Weights of a small transformer language model.
Size: 12 layers, 8 heads of 64 (2 for keys and values), MLP 1344 SwiGLU, 49.4M parameters.
Architecture: rotary positions, no biases in attention or MLP, normalized queries and keys.
Training: a variant of SOAP for these matrices, 789M tokens, 3011 steps.
Each number is 50 + 15 x the weight over its row's rms, rounded and kept within 0 to 99. Layers, rows and columns count from 0. The size before them is the row's rms in percent of the matrix's.

# layer 6 attention output, 512x512, rms 0.16, rows 100-208, columns 320-383
100:39 55 16 31 44 11 43 66 68 49 37 48 43 63 41 31 31 42 33 56 55 74 50 49 73 44 34 36 53 32 38 62 44 50 31 70 67 29 68 46 85 69 34 44 78 27 48 56 42 50 68 39 67 49 26 56 61 59 45 42 64 34 55 92
101:65 58 45 66 53 36 52 66 68 50 48 60 65 52 28 18 44 37 46 32 26 67 18 68 46 57 47 48 59 77 63 44 54 60 23 62 38 40 47 48 59 81 55 87 56 82 58 31 36 46 57 42 36 42 31 55 43 40 54 48 47 41 49 33
099:40 35 56 50 55 63 70 87 61 58 52 79 60 46 31 41 36 58 80 29 30 48 55 38 42 47 13 46 44 67 25 15 59 50 32 81 74 29 43 53 61 27 37 99 67 48 40 46 72 73 66 50 54 51 04 42 75 50 65 47 34 43 50 68
095:68 56 22 79 57 25 27 79 57 51 58 44 67 26 44 26 53 84 63 46 46 62 35 53 58 80 47 30 37 88 53 68 68 33 41 48 62 62 39 29 62 62 52 79 51 42 56 61 34 62 30 52 61 53 58 73 33 79 37 64 31 42 52 72
097:75 22 60 34 38 32 70 61 50 37 22 60 63 63 54 76 48 33 58 65 65 26 58 72 63 55 84 57 44 45 22 74 46 40 52 40 30 47 49 58 36 62 48 34 41 62 67 33 75 70 45 54 58 45 78 41 50 43 70 31 55 53 60 20
099:87 33 63 59 40 25 33 37 35 45 79 31 25 60 60 58 69 49 42 59 44 58 48 48 22 26 24 47 71 49 61 56 36 55 40 38 46 14 40 46 55 65 64 57 63 48 78 77 51 61 71 76 45 71 53 53 42 18 38 33 67 58 30 52
099:73 56 40 40 41 59 58 21 50 29 68 73 36 55 58 65 87 48 80 37 36 74 46 61 40 73 66 50 64 64 72 59 28 71 70 35 37 70 37 62 45 72 54 45 49 64 27 15 64 48 39 54 67 67 24 62 25 42 26 21 79 59 47 20
092:45 71 34 36 59 57 58 66 25 23 58 51 66 53 42 56 56 27 57 41 75 51 62 23 34 49 38 40 47 63 50 50 52 14 25 51 57 49 66 31 60 63 81 80 65 53 40 45 30 37 06 43 51 69 56 52 39 72 61 38 61 38 45 56
094:42 48 37 43 37 74 50 43 27 47 62 56 38 40 42 31 38 46 79 84 17 56 52 45 42 20 62 60 30 47 32 46 40 42 59 86 21 52 54 49 36 51 43 33 28 51 48 59 02 63 64 20 48 56 39 53 54 54 42 60 66 42 71 27
104:27 62 42 44 46 46 64 50 52 47 62 55 48 59 41 45 68 25 39 37 48 62 37 43 72 46 66 68 44 46 56 53 45 31 52 32 53 41 57 47 70 53 33 46 58 40 26 83 55 20 74 61 48 47 53 60 44 42 46 51 28 57 51 44
098:84 64 53 43 53 69 51 30 62 60 52 59 35 44 79 52 37 54 47 45 48 30 51 07 21 26 35 27 42 42 42 32 39 43 63 47 63 60 49 78 36 77 71 73 74 70 46 40 76 67 79 50 73 40 19 29 64 74 71 29 68 38 41 23
100:30 36 60 47 38 36 66 55 48 46 42 27 29 60 56 55 59 58 53 62 72 49 50 32 63 25 43 50 61 50 44 59 44 44 34 46 50 51 43 37 44 52 60 52 38 65 73 50 15 50 78 45 39 45 40 24 73 46 31 46 32 62 72 33
102:49 68 53 33 42 28 65 84 62 43 78 60 46 16 46 68 50 53 28 55 27 54 54 76 72 80 49 29 54 75 29 51 41 40 31 65 66 58 54 71 67 48 41 49 99 80 70 51 31 45 30 55 41 37 55 46 47 36 43 60 40 38 65 42
099:62 69 35 50 42 48 43 63 39 93 59 85 65 76 36 38 32 72 38 57 37 72 82 49 59 55 59 41 51 45 23 15 50 62 60 59 36 36 34 28 47 67 39 54 60 73 55 32 53 38 36 22 25 65 30 68 33 39 53 44 24 52 60 32
104:32 65 51 39 87 75 51 46 52 52 58 40 35 51 25 61 56 45 23 66 43 76 31 19 51 45 49 43 59 12 29 15 61 43 76 68 88 40 72 48 55 54 67 30 51 92 42 45 67 64 39 79 49 39 35 23 74 32 26 55 78 43 55 78
101:23 83 43 41 22 60 50 75 42 61 43 42 72 48 43 68 49 41 49 32 61 28 60 48 44 59 64 56 35 36 54 69 57 64 45 40 24 49 57 48 12 65 55 73 24 51 37 58 31 29 31 71 46 50 63 59 34 67 80 47 72 77 41 59
103:65 55 63 60 58 25 49 71 33 49 37 53 39 47 24 35 53 25 56 34 64 46 50 78 67 34 56 50 57 67 80 63 70 45 56 40 29 64 41 36 27 48 62 47 45 73 55 15 60 66 32 35 61 69 61 40 70 42 41 50 41 30 40 35
094:57 56 45 31 45 44 48 81 56 78 47 57 50 57 37 66 27 31 29 63 53 31 60 29 73 61 22 82 56 61 62 35 45 74 34 47 48 41 55 40 36 46 62 67 52 54 46 43 92 63 41 51 60 49 69 30 37 32 45 56 16 25 52 57
100:69 42 49 57 55 83 38 05 58 32 32 40 51 38 77 44 61 65 38 27 35 51 59 49 30 75 50 25 64 51 47 30 08 59 54 48 54 45 62 67 49 61 50 64 49 36 37 31 36 64 24 43 61 44 56 38 56 55 63 54 76 67 69 39
100:56 56 62 43 43 43 41 58 47 48 59 19 53 58 52 71 48 45 56 61 62 40 42 40 51 48 22 39 60 39 40 47 53 53 51 47 59 37 57 53 42 67 72 30 60 45 58 55 64 71 41 65 51 47 36 34 77 49 22 54 55 54 62 89
108:44 88 73 71 71 65 78 56 48 59 51 67 12 60 34 39 39 43 07 60 80 28 71 16 35 48 19 33 61 57 71 47 53 49 73 63 76 42 51 55 30 34 83 44 87 60 62 38 79 32 44 41 57 38 50 46 48 51 82 80 52 71 50 64
096:71 60 20 58 62 57 39 51 68 58 61 33 41 27 50 47 60 63 66 31 45 39 42 51 46 45 66 56 41 57 31 79 49 56 85 56 77 48 46 61 44 63 35 66 51 56 31 44 80 09 26 40 59 59 66 54 38 52 41 54 78 57 72 41
094:53 66 45 33 66 73 74 60 43 32 44 54 47 34 52 62 40 32 45 36 62 40 53 52 35 68 46 73 65 48 62 54 50 59 72 38 43 36 27 60 53 43 49 63 53 61 37 17 42 66 51 47 55 69 24 31 67 26 70 50 38 47 62 43
100:83 89 65 46 62 58 35 50 52 31 45 31 33 52 43 34 29 46 56 51 37 62 47 52 37 37 34 53 14 31 16 41 42 46 66 43 51 28 38 68 55 81 69 81 51 74 59 44 47 20 13 59 52 56 63 36 27 62 46 47 41 49 38 30
095:56 52 40 62 60 79 79 57 27 43 49 44 61 61 56 46 71 33 54 45 63 59 45 42 54 48 60 34 74 44 57 42 60 72 35 45 52 71 51 69 60 68 49 40 47 59 28 83 61 41 52 74 59 79 51 42 47 67 48 55 19 63 38 42
100:61 61 51 63 54 65 55 52 35 49 52 71 53 35 37 67 27 64 57 65 74 43 58 45 35 36 50 51 54 33 48 79 33 36 64 62 40 24 44 33 56 44 65 65 46 40 44 75 67 33 26 61 58 62 51 59 33 65 57 65 54 32 54 55
104:60 42 43 45 67 47 35 41 30 24 47 55 40 38 43 46 35 52 50 48 57 38 44 59 40 57 47 34 40 53 32 47 44 50 47 77 36 67 49 45 60 27 28 55 47 67 40 57 46 61 57 60 36 62 37 42 57 47 58 53 49 48 52 60
103:53 59 45 20 57 56 44 64 49 57 50 48 35 43 59 40 52 54 43 40 70 69 26 41 66 35 33 60 54 48 39 54 62 33 38 40 52 55 54 63 53 45 54 64 42 31 35 40 49 62 50 50 44 19 37 49 66 65 45 47 41 54 57 64
095:53 27 51 52 66 56 31 48 60 38 42 31 60 50 42 33 70 54 26 45 37 52 33 46 81 72 46 36 29 66 66 48 36 23 29 39 41 54 53 77 56 45 15 54 37 46 51 58 44 44 38 58 47 46 64 47 58 24 45 34 57 47 47 40
097:18 37 53 48 55 25 64 85 59 39 37 48 67 44 25 39 38 53 74 55 56 45 51 66 54 46 58 58 69 79 45 57 49 65 51 63 46 50 54 81 60 44 18 66 33 28 40 50 72 76 67 46 45 53 45 38 48 54 46 23 64 48 76 86
101:70 50 62 13 44 44 22 44 72 45 66 27 30 42 67 62 56 39 39 21 65 60 29 36 41 38 56 15 48 39 28 47 53 28 63 29 92 43 66 54 49 55 48 50 42 29 32 13 14 31 29 46 66 04 36 62 61 75 32 27 45 31 79 29
091:53 47 84 42 50 62 63 51 70 55 66 42 71 34 59 40 21 69 38 63 40 90 71 44 52 59 51 47 49 43 14 61 55 65 48 63 30 65 74 66 59 36 61 29 38 28 53 62 40 33 36 49 60 35 52 34 55 61 44 59 79 72 43 52
091:48 55 84 22 38 23 33 43 56 57 53 35 58 38 41 61 38 42 33 53 36 61 64 50 48 38 42 63 12 65 38 60 78 48 53 41 45 61 57 54 68 33 41 02 67 65 54 60 47 52 51 32 39 57 56 47 50 43 41 32 41 47 80 31
105:36 55 40 70 55 60 48 58 60 30 25 34 35 78 43 41 39 75 85 76 39 42 58 44 49 61 59 46 54 31 61 61 56 72 79 77 70 46 51 56 48 54 58 18 45 58 26 45 74 69 59 36 52 80 47 63 63 62 61 44 67 60 61 18
099:54 76 42 50 50 94 79 33 08 50 39 62 71 62 53 45 78 31 60 56 94 39 03 23 72 45 57 47 33 51 37 51 38 49 21 50 43 23 76 29 56 29 56 72 59 50 35 34 59 77 56 66 24 47 60 63 16 40 31 64 50 54 50 36
095:34 32 57 47 49 44 32 52 76 64 64 65 72 21 46 61 26 49 35 55 31 44 70 68 47 52 45 61 35 61 66 51 31 21 59 16 46 55 33 37 50 46 43 47 46 35 19 72 58 34 26 68 55 52 49 57 48 29 50 48 79 32 70 74
101:58 32 50 47 41 44 21 57 48 42 65 58 48 45 73 49 69 68 60 70 36 58 59 47 17 68 53 41 78 36 51 48 59 55 52 56 44 49 30 40 49 36 61 57 54 43 67 62 33 42 60 58 53 63 48 46 52 49 43 50 67 58 25 66
100:44 37 67 70 38 25 44 40 32 70 39 25 13 44 28 42 06 59 45 73 25 31 26 44 59 24 88 42 40 40 53 54 63 37 47 35 71 49 18 49 95 54 12 31 65 50 55 31 37 57 43 33 63 41 31 70 55 62 67 62 72 09 73 82
105:34 42 35 48 58 46 45 31 22 44 54 45 56 52 35 55 65 75 63 73 23 51 21 70 42 31 90 55 53 50 40 62 65 37 42 32 51 37 68 36 43 47 47 25 31 80 33 63 62 71 71 73 69 54 62 61 49 35 44 46 51 53 44 40
096:30 64 38 52 56 30 57 56 71 44 67 24 43 43 58 51 57 48 33 46 44 50 59 31 60 43 39 41 54 70 49 65 69 47 40 51 74 58 61 49 80 64 44 26 34 56 91 54 45 42 24 46 53 58 39 75 31 41 44 28 50 56 35 53
094:35 44 54 62 45 48 34 68 57 38 38 50 58 53 60 67 53 28 57 53 27 47 67 58 73 60 56 45 20 56 71 60 51 45 54 51 34 55 72 47 27 22 39 66 37 44 57 68 24 77 53 40 42 56 65 31 24 45 57 56 44 54 60 55
095:59 60 69 39 29 56 69 46 48 53 17 57 46 38 69 78 47 66 42 65 57 58 27 61 37 78 53 15 54 68 36 43 45 46 70 79 63 43 40 31 81 49 57 63 47 56 49 51 77 58 63 41 62 50 68 53 74 57 67 39 93 36 68 71
091:57 55 52 48 42 55 41 70 55 56 67 46 62 59 61 47 41 57 32 57 45 46 56 42 61 51 53 70 64 26 39 30 25 47 43 45 48 49 61 75 52 49 63 41 56 47 45 65 73 32 58 48 66 21 65 21 24 72 68 42 40 48 46 61
100:65 58 35 64 27 40 24 61 39 55 21 47 56 50 99 45 49 36 62 66 36 62 56 70 70 38 61 54 33 75 23 61 62 45 50 49 27 39 57 38 56 62 25 78 20 36 84 81 35 50 56 61 35 10 30 74 50 84 66 13 43 48 29 68
101:46 27 42 56 63 57 27 50 50 49 58 48 33 21 42 32 51 63 58 38 59 42 46 53 53 41 53 64 41 33 36 52 48 52 69 22 57 46 57 37 33 73 31 49 74 58 19 46 54 36 56 38 35 51 42 47 68 48 58 22 36 63 41 57
101:48 31 59 45 48 53 75 55 63 41 37 57 71 53 64 40 49 52 43 57 36 51 50 36 31 49 35 82 56 34 46 65 61 32 47 57 57 52 35 54 49 42 43 51 53 59 49 29 61 35 61 35 27 41 63 46 41 51 27 06 27 55 63 52
105:39 54 56 17 80 38 80 79 78 53 87 47 81 40 41 50 76 45 66 58 37 72 76 56 46 60 66 69 67 74 47 36 32 88 55 84 63 48 64 31 48 24 40 49 65 56 36 77 53 48 42 64 32 86 29 34 46 47 48 39 70 63 41 64
098:42 24 52 52 43 49 51 28 14 45 48 22 65 41 44 46 43 46 39 46 75 47 21 55 34 75 51 47 60 48 22 72 82 50 62 62 46 65 48 37 47 74 77 30 27 54 46 26 37 55 51 70 31 47 66 43 35 49 66 68 63 42 59 51
108:50 44 66 45 41 37 47 44 53 42 62 46 49 52 28 57 53 43 04 39 60 52 45 42 55 50 55 50 49 59 61 50 55 65 44 43 48 66 53 58 49 48 31 47 58 78 48 38 30 39 49 32 53 43 53 51 69 44 26 50 40 32 57 48
099:47 50 80 50 39 37 42 39 80 30 30 37 30 27 44 57 53 23 33 70 37 55 45 80 64 24 66 61 69 43 25 51 69 58 60 59 67 54 51 33 44 94 41 00 52 83 37 47 34 48 35 33 41 37 00 47 61 20 32 20 44 41 71 45
101:63 49 53 65 62 38 39 69 60 65 64 37 75 52 48 50 41 55 24 37 32 64 48 59 51 76 59 55 36 60 52 20 59 41 36 43 40 64 25 55 65 47 23 46 42 55 55 48 53 31 47 63 77 45 37 73 30 72 48 43 42 56 70 92
096:46 67 41 39 42 55 41 42 56 31 63 61 28 49 33 66 40 24 28 60 82 42 53 56 40 27 29 35 80 53 56 43 62 44 23 65 46 83 75 49 56 53 46 28 48 45 37 12 44 40 47 71 36 23 40 41 91 58 64 53 13 62 45 55
096:45 26 66 41 56 29 62 28 49 68 66 51 53 73 55 37 51 67 47 60 55 27 43 51 56 52 81 58 58 60 60 59 55 65 45 48 69 68 44 60 56 45 39 31 55 57 67 37 23 52 57 22 47 48 46 39 45 27 65 56 72 31 61 64
101:48 53 55 39 57 50 48 51 34 34 58 69 46 56 46 46 53 45 50 56 55 44 20 74 38 51 47 33 52 65 33 53 67 59 26 39 65 44 43 51 52 44 57 46 52 67 50 73 49 43 67 37 34 57 49 44 70 45 28 62 62 39 37 49
095:75 38 51 53 46 50 52 22 44 44 64 35 48 59 39 45 36 38 51 53 34 68 15 46 51 77 64 84 77 71 47 32 33 62 55 68 58 50 32 51 57 70 71 55 57 52 46 34 57 67 43 88 72 60 49 28 49 54 46 29 45 34 70 63
108:47 50 20 69 58 23 38 52 57 59 60 39 37 32 33 39 47 49 57 39 60 72 53 59 25 25 45 41 28 53 48 74 67 55 57 71 34 19 61 45 63 55 48 69 54 66 60 93 53 67 73 69 50 67 27 51 67 55 42 26 59 38 13 36
104:59 52 53 57 52 68 64 74 72 33 24 34 74 53 38 54 46 41 17 72 49 50 70 46 36 61 45 60 61 40 44 46 35 53 51 42 67 21 50 43 52 30 77 61 65 48 49 30 63 59 36 38 45 64 64 48 10 23 70 37 34 64 54 75
096:71 57 56 57 50 45 46 65 63 58 65 60 46 43 53 57 35 47 64 48 40 39 48 55 64 55 45 68 49 50 27 69 59 40 19 32 54 47 66 34 47 75 70 47 69 64 54 43 56 48 46 51 62 33 82 41 39 41 52 70 56 56 58 19
103:37 47 51 49 60 21 54 31 73 60 78 65 28 18 47 26 65 36 79 29 71 21 52 63 39 57 52 54 71 75 53 49 56 47 51 25 74 90 46 56 44 45 37 51 39 61 46 74 20 23 17 06 50 45 33 62 45 77 51 48 55 43 50 66
090:34 58 50 58 25 56 58 25 35 36 30 51 52 38 50 87 35 52 51 47 28 51 35 67 43 39 37 56 65 56 43 66 70 59 60 50 52 52 59 24 52 75 63 68 22 53 41 40 39 59 51 39 49 52 37 34 55 51 59 65 59 14 64 38
097:50 50 40 42 52 60 42 43 36 55 35 46 35 70 46 69 53 50 50 65 29 63 49 53 54 41 93 42 37 39 78 41 34 38 57 55 64 56 76 52 48 42 44 23 46 69 62 33 81 30 47 45 53 52 71 67 65 42 44 57 73 61 46 45
102:69 51 66 47 64 54 74 35 49 60 59 18 60 70 43 48 50 67 61 79 55 48 19 32 65 56 45 57 58 69 23 30 52 51 69 93 59 52 99 69 59 49 73 46 69 36 46 60 33 74 59 57 49 29 70 49 47 63 50 38 78 62 80 70
103:64 36 47 59 64 77 46 61 37 02 34 63 63 29 53 69 61 70 69 67 67 53 55 90 33 62 60 28 64 41 35 80 50 44 74 42 41 65 38 55 38 84 53 46 29 52 50 39 42 26 56 66 49 57 63 37 77 44 32 39 36 25 32 28
106:35 35 47 45 49 48 16 71 54 57 96 06 49 61 66 33 72 28 39 28 30 61 37 33 39 86 21 60 49 39 60 25 48 71 53 90 40 41 66 72 45 63 34 61 76 26 24 42 39 44 62 18 41 70 28 46 42 49 28 18 60 72 73 52
087:58 62 47 48 68 42 75 61 45 44 40 48 67 44 73 84 63 24 65 58 51 65 50 57 42 69 66 45 65 48 74 59 62 37 34 66 61 37 63 63 43 39 49 59 14 45 46 49 61 57 43 59 45 57 76 59 62 57 52 33 56 56 46 55
091:42 34 16 58 36 85 33 45 83 62 57 63 57 58 55 30 70 61 58 49 45 60 48 29 17 37 64 46 23 49 41 51 35 68 45 68 50 49 46 66 63 41 37 62 43 42 46 39 35 56 51 66 57 70 48 44 54 49 23 60 39 68 56 34
100:46 52 50 56 81 52 64 44 29 54 42 67 45 61 49 20 50 39 58 35 46 48 52 64 57 55 57 58 19 52 36 29 58 56 43 50 63 30 46 48 45 39 57 63 63 58 71 46 34 60 60 66 38 52 76 48 50 61 58 44 30 27 31 51
102:53 65 45 47 58 54 48 30 70 75 36 23 58 21 25 39 34 54 40 29 30 67 56 30 36 69 37 34 59 51 73 28 74 69 35 36 39 61 42 59 64 30 49 60 36 44 63 56 31 57 06 27 12 47 42 50 65 32 13 48 40 22 80 34
096:68 44 75 23 33 59 78 67 63 71 52 42 52 73 42 33 77 29 44 63 85 64 17 74 35 27 55 48 68 58 41 37 58 37 15 44 37 36 60 65 37 34 54 24 80 62 42 14 40 57 57 46 52 26 46 49 72 63 70 55 25 50 73 35
101:50 31 48 32 32 60 56 57 46 60 88 66 68 18 67 55 70 55 47 33 66 58 67 39 37 59 33 51 62 26 32 43 43 40 52 94 42 67 40 79 55 53 52 46 52 55 66 57 15 18 62 22 58 42 47 55 38 79 56 64 58 67 70 68
093:52 73 36 68 25 81 10 27 45 44 14 46 66 66 51 37 59 45 36 57 54 55 25 47 42 48 58 63 56 63 44 59 57 63 56 48 34 37 88 24 71 82 77 63 35 35 64 42 42 62 47 68 59 43 47 64 68 39 43 40 45 69 32 63
100:30 32 25 48 19 69 64 14 46 28 48 75 46 49 47 43 57 59 60 51 26 55 54 42 35 41 66 45 62 27 26 41 36 47 35 34 72 68 25 39 75 99 21 48 57 56 40 65 76 82 53 46 29 63 67 70 69 39 28 42 44 26 52 37
106:50 61 66 63 37 60 68 23 30 42 18 55 49 66 58 58 62 33 86 83 50 57 43 48 44 41 51 29 47 27 70 41 43 71 60 68 48 55 49 32 49 30 58 62 11 46 63 42 61 61 29 79 32 47 51 20 80 51 62 42 67 55 48 54
098:40 40 54 48 51 50 40 13 48 44 59 24 48 49 36 52 62 68 52 35 38 39 31 56 59 55 43 62 55 59 69 35 40 45 64 25 55 44 44 37 31 60 26 64 23 42 44 65 46 71 43 42 54 39 69 55 54 52 38 63 85 43 53 29
101:20 70 84 33 58 58 64 43 45 44 42 72 50 61 43 88 48 61 51 66 72 26 41 55 63 56 50 63 61 30 54 55 51 30 63 49 57 51 65 48 64 37 75 33 51 56 45 39 27 45 36 60 53 44 48 39 71 41 47 34 52 48 20 28
098:78 43 82 58 29 42 17 69 61 52 34 59 41 27 44 29 53 59 33 40 39 79 68 51 52 61 59 45 56 57 78 47 63 40 58 62 51 30 38 50 70 59 38 57 56 27 70 35 21 15 74 45 51 44 58 65 48 29 55 40 33 37 52 39
099:58 55 38 59 53 35 78 54 52 56 63 67 61 31 33 41 45 71 66 31 59 60 44 29 35 31 59 55 30 57 57 76 47 53 50 71 41 43 54 40 42 33 54 64 45 33 50 86 56 48 68 41 40 46 49 52 65 39 29 45 67 59 51 88
103:45 45 48 51 32 44 49 56 54 41 50 66 32 67 53 52 43 43 61 67 45 54 46 45 65 52 52 23 71 53 29 56 32 49 69 26 86 46 25 25 61 71 51 28 74 21 41 55 62 68 42 62 47 48 46 66 64 38 55 48 45 44 70 61
097:54 65 59 48 61 59 74 32 54 58 63 42 27 57 42 50 41 57 55 48 37 49 37 63 47 52 40 49 65 73 43 60 56 47 54 45 61 20 79 36 46 47 58 64 65 69 52 19 35 68 37 76 82 61 29 79 61 72 46 54 37 33 65 77
102:53 51 49 53 54 59 55 50 34 48 31 47 65 36 63 41 55 59 75 56 67 44 66 51 40 66 50 66 41 39 14 86 60 80 17 50 38 35 28 63 45 81 43 63 67 21 42 38 33 63 45 35 57 75 56 37 48 54 48 71 42 43 36 42
097:65 69 74 50 32 42 42 43 46 70 53 37 62 54 36 53 55 56 41 57 53 41 40 40 69 63 41 43 35 49 56 99 62 48 48 46 63 48 45 59 51 51 62 26 74 47 49 33 55 48 17 57 50 28 77 65 39 45 28 51 34 44 35 40
100:50 51 54 72 40 59 34 59 83 53 38 48 48 50 42 25 54 43 55 68 26 70 70 36 16 45 56 33 45 35 45 11 61 67 25 34 90 46 48 46 80 72 46 68 95 50 33 41 71 40 27 69 79 61 24 56 71 44 60 28 45 67 68 62
088:54 39 72 60 53 51 45 37 48 52 58 68 59 58 58 40 52 37 30 54 43 60 70 62 26 40 49 58 00 47 51 49 58 75 49 40 73 43 42 49 44 64 53 51 15 48 55 40 37 42 48 34 56 64 29 54 39 57 50 29 40 52 56 54
094:45 40 64 42 46 16 37 60 53 46 74 39 71 53 18 48 52 55 56 56 41 75 34 70 50 55 60 54 65 88 21 45 39 52 35 63 32 50 58 78 58 59 43 47 36 46 72 22 25 23 50 61 50 38 64 44 52 32 56 51 28 32 30 44
099:87 56 47 37 39 37 33 48 72 51 48 51 25 54 52 58 48 62 30 32 51 50 43 48 38 79 50 69 46 68 74 44 35 41 66 51 36 54 49 44 58 33 44 59 57 49 62 43 33 61 82 36 64 36 28 54 40 37 88 35 38 30 56 31
099:32 29 44 40 32 18 33 59 62 53 47 32 51 54 48 31 78 64 52 40 67 52 27 29 61 64 30 52 63 57 52 46 50 51 57 59 46 39 56 42 60 58 48 61 50 59 61 47 44 31 63 45 52 54 49 56 83 56 54 32 41 54 56 71
098:65 52 51 33 58 60 70 55 42 66 93 48 21 55 58 32 45 38 67 51 58 55 76 42 50 57 55 41 56 41 75 71 50 65 69 42 47 54 37 70 55 40 28 34 45 56 56 69 64 21 43 51 69 64 81 56 31 47 30 79 41 72 55 47
093:49 37 52 42 33 43 50 65 25 57 20 63 59 43 41 40 43 62 52 45 46 63 42 67 83 15 61 43 39 57 48 53 41 62 52 59 41 42 43 60 80 65 55 39 54 29 66 60 69 29 56 47 48 27 60 24 52 72 54 48 37 42 33 66
102:26 70 40 41 53 40 54 45 21 45 67 49 59 32 46 54 34 42 37 69 47 36 71 45 62 54 46 46 33 55 73 41 42 37 36 45 69 44 47 49 60 64 47 34 52 75 51 51 28 29 42 33 42 39 52 67 57 58 30 59 53 31 40 43
099:71 62 44 55 79 64 43 42 44 43 37 61 37 33 30 45 62 47 49 38 76 44 16 37 46 66 57 22 45 59 67 60 32 32 78 54 53 52 62 49 69 46 70 68 44 61 41 67 52 48 55 67 57 84 50 42 49 40 38 72 54 53 62 27
103:54 57 45 79 50 75 59 12 65 40 53 38 32 50 46 35 66 53 48 52 54 33 75 44 34 69 23 47 33 73 45 57 53 50 64 41 57 56 58 54 38 57 48 70 25 43 41 36 56 50 27 62 33 54 51 30 64 30 75 53 61 52 49 64
102:65 28 56 71 41 35 36 67 53 47 28 17 63 38 45 57 76 22 42 88 23 36 64 43 53 75 78 47 46 45 50 73 80 50 67 56 51 82 81 34 55 72 37 00 42 39 41 47 56 68 32 56 43 43 37 49 75 47 33 27 71 57 29 62
093:79 29 58 59 53 52 55 50 46 29 56 53 53 35 53 70 46 68 70 69 03 46 41 57 48 72 41 45 39 72 68 37 42 55 74 51 47 45 33 46 62 64 72 50 25 51 38 69 46 80 54 44 43 61 31 31 63 36 45 68 42 32 56 56
100:56 47 73 50 47 32 35 36 45 37 10 24 60 60 78 78 61 70 65 44 54 36 42 59 58 58 64 52 51 70 62 63 31 29 72 46 19 38 73 50 31 60 51 49 06 47 63 21 45 74 34 41 36 37 48 43 46 65 66 20 62 54 52 53
100:60 50 58 58 59 48 35 56 37 51 59 52 50 52 50 29 57 49 65 41 75 46 74 55 62 44 78 28 55 54 66 54 79 52 39 46 54 36 30 44 68 39 56 59 60 51 55 29 61 40 46 38 58 80 24 48 60 48 47 46 38 51 47 52
098:44 28 55 57 47 36 67 84 53 43 58 44 68 43 46 63 51 57 52 62 37 60 60 47 50 59 52 35 34 57 55 45 62 33 36 70 74 40 41 53 36 51 37 41 56 67 61 21 44 48 29 32 41 59 25 38 47 23 49 44 43 49 60 40
109:67 55 99 52 14 45 69 36 35 40 74 33 33 73 49 25 24 52 59 00 72 48 27 03 69 72 56 08 52 57 25 66 58 37 67 54 42 69 04 25 52 70 37 37 64 35 15 56 29 47 86 61 53 49 51 93 23 71 23 33 37 25 62 16
098:44 48 44 66 34 58 90 51 38 46 79 68 48 47 35 50 49 37 54 65 39 50 30 33 36 27 55 58 37 47 60 69 85 64 26 69 45 52 46 72 69 42 96 29 65 52 74 54 67 47 51 44 60 67 83 27 30 47 29 66 33 34 34 08
092:41 55 39 29 69 60 65 41 53 55 41 62 84 55 54 49 71 38 53 52 58 14 62 48 83 56 48 44 47 50 67 26 61 47 53 52 06 34 67 51 36 35 48 46 56 53 39 48 44 89 57 58 39 50 57 26 45 38 60 51 36 85 50 46
096:57 51 46 48 25 51 32 69 57 77 69 17 51 32 65 54 63 51 47 50 31 54 48 47 20 52 42 37 66 81 36 63 51 68 40 48 44 56 56 49 75 60 74 26 29 33 45 59 27 45 44 50 59 40 52 35 61 59 36 60 71 39 52 55
099:57 34 27 62 43 48 47 39 43 45 46 63 41 41 52 56 42 33 69 63 84 67 37 58 25 25 71 49 38 40 44 50 62 75 40 71 68 51 38 62 60 71 17 43 44 53 16 51 64 42 57 36 56 52 04 72 73 49 52 49 58 56 45 52
102:26 68 72 29 45 41 33 39 33 40 36 65 41 78 70 35 41 27 54 85 48 99 58 70 47 23 62 42 41 34 50 55 41 18 35 28 13 41 44 44 64 33 37 43 42 48 53 65 31 18 32 63 62 58 52 68 58 44 30 53 26 38 55 57
099:33 46 57 43 45 49 34 06 64 73 66 62 33 55 40 49 52 52 43 64 41 59 54 48 74 18 73 47 39 61 44 37 45 51 57 85 69 76 66 46 52 61 64 14 81 63 46 52 48 41 35 32 44 48 63 34 38 38 42 31 51 47 53 40
100:51 70 70 51 36 48 53 40 61 53 32 36 39 50 72 58 63 44 74 43 78 46 25 53 52 32 45 71 79 19 39 22 53 64 63 59 28 44 66 56 43 72 96 48 64 38 61 68 69 42 63 52 58 64 67 24 62 56 60 37 28 54 43 37
103:46 55 63 42 23 55 58 61 30 42 24 40 72 27 38 73 57 35 73 50 46 43 53 54 57 36 51 53 46 51 15 48 45 70 29 45 48 44 58 57 78 60 58 61 37 46 38 75 44 66 23 73 63 62 41 46 28 47 51 31 35 34 51 45
099:44 62 28 61 50 47 53 46 51 57 35 57 32 68 56 37 63 56 38 53 44 60 43 46 41 57 59 40 48 54 49 55 59 56 36 62 52 73 39 62 25 44 55 37 33 48 60 59 46 47 56 65 61 75 63 64 69 80 47 73 52 16 36 55
110:39 49 41 69 51 32 65 45 35 37 47 38 63 58 47 63 29 52 64 46 73 56 43 58 49 37 60 49 42 42 53 62 62 33 54 46 37 51 42 44 35 56 48 40 44 50 56 49 58 55 54 66 42 50 55 51 46 22 46 45 50 45 47 19
103:62 60 22 46 05 45 39 42 65 88 92 57 41 24 65 55 33 42 45 27 55 11 50 24 64 63 50 45 58 61 37 49 62 56 70 63 50 92 16 45 52 74 75 55 51 45 47 74 39 23 28 33 62 48 49 46 27 78 61 66 47 73 78 43
098:29 54 26 51 58 22 51 27 63 24 46 73 61 49 48 80 59 45 78 56 29 29 50 61 46 57 41 36 40 56 45 51 53 29 73 62 59 57 69 35 30 48 31 29 63 60 54 43 44 15 43 48 28 68 62 28 56 61 29 49 47 56 38 48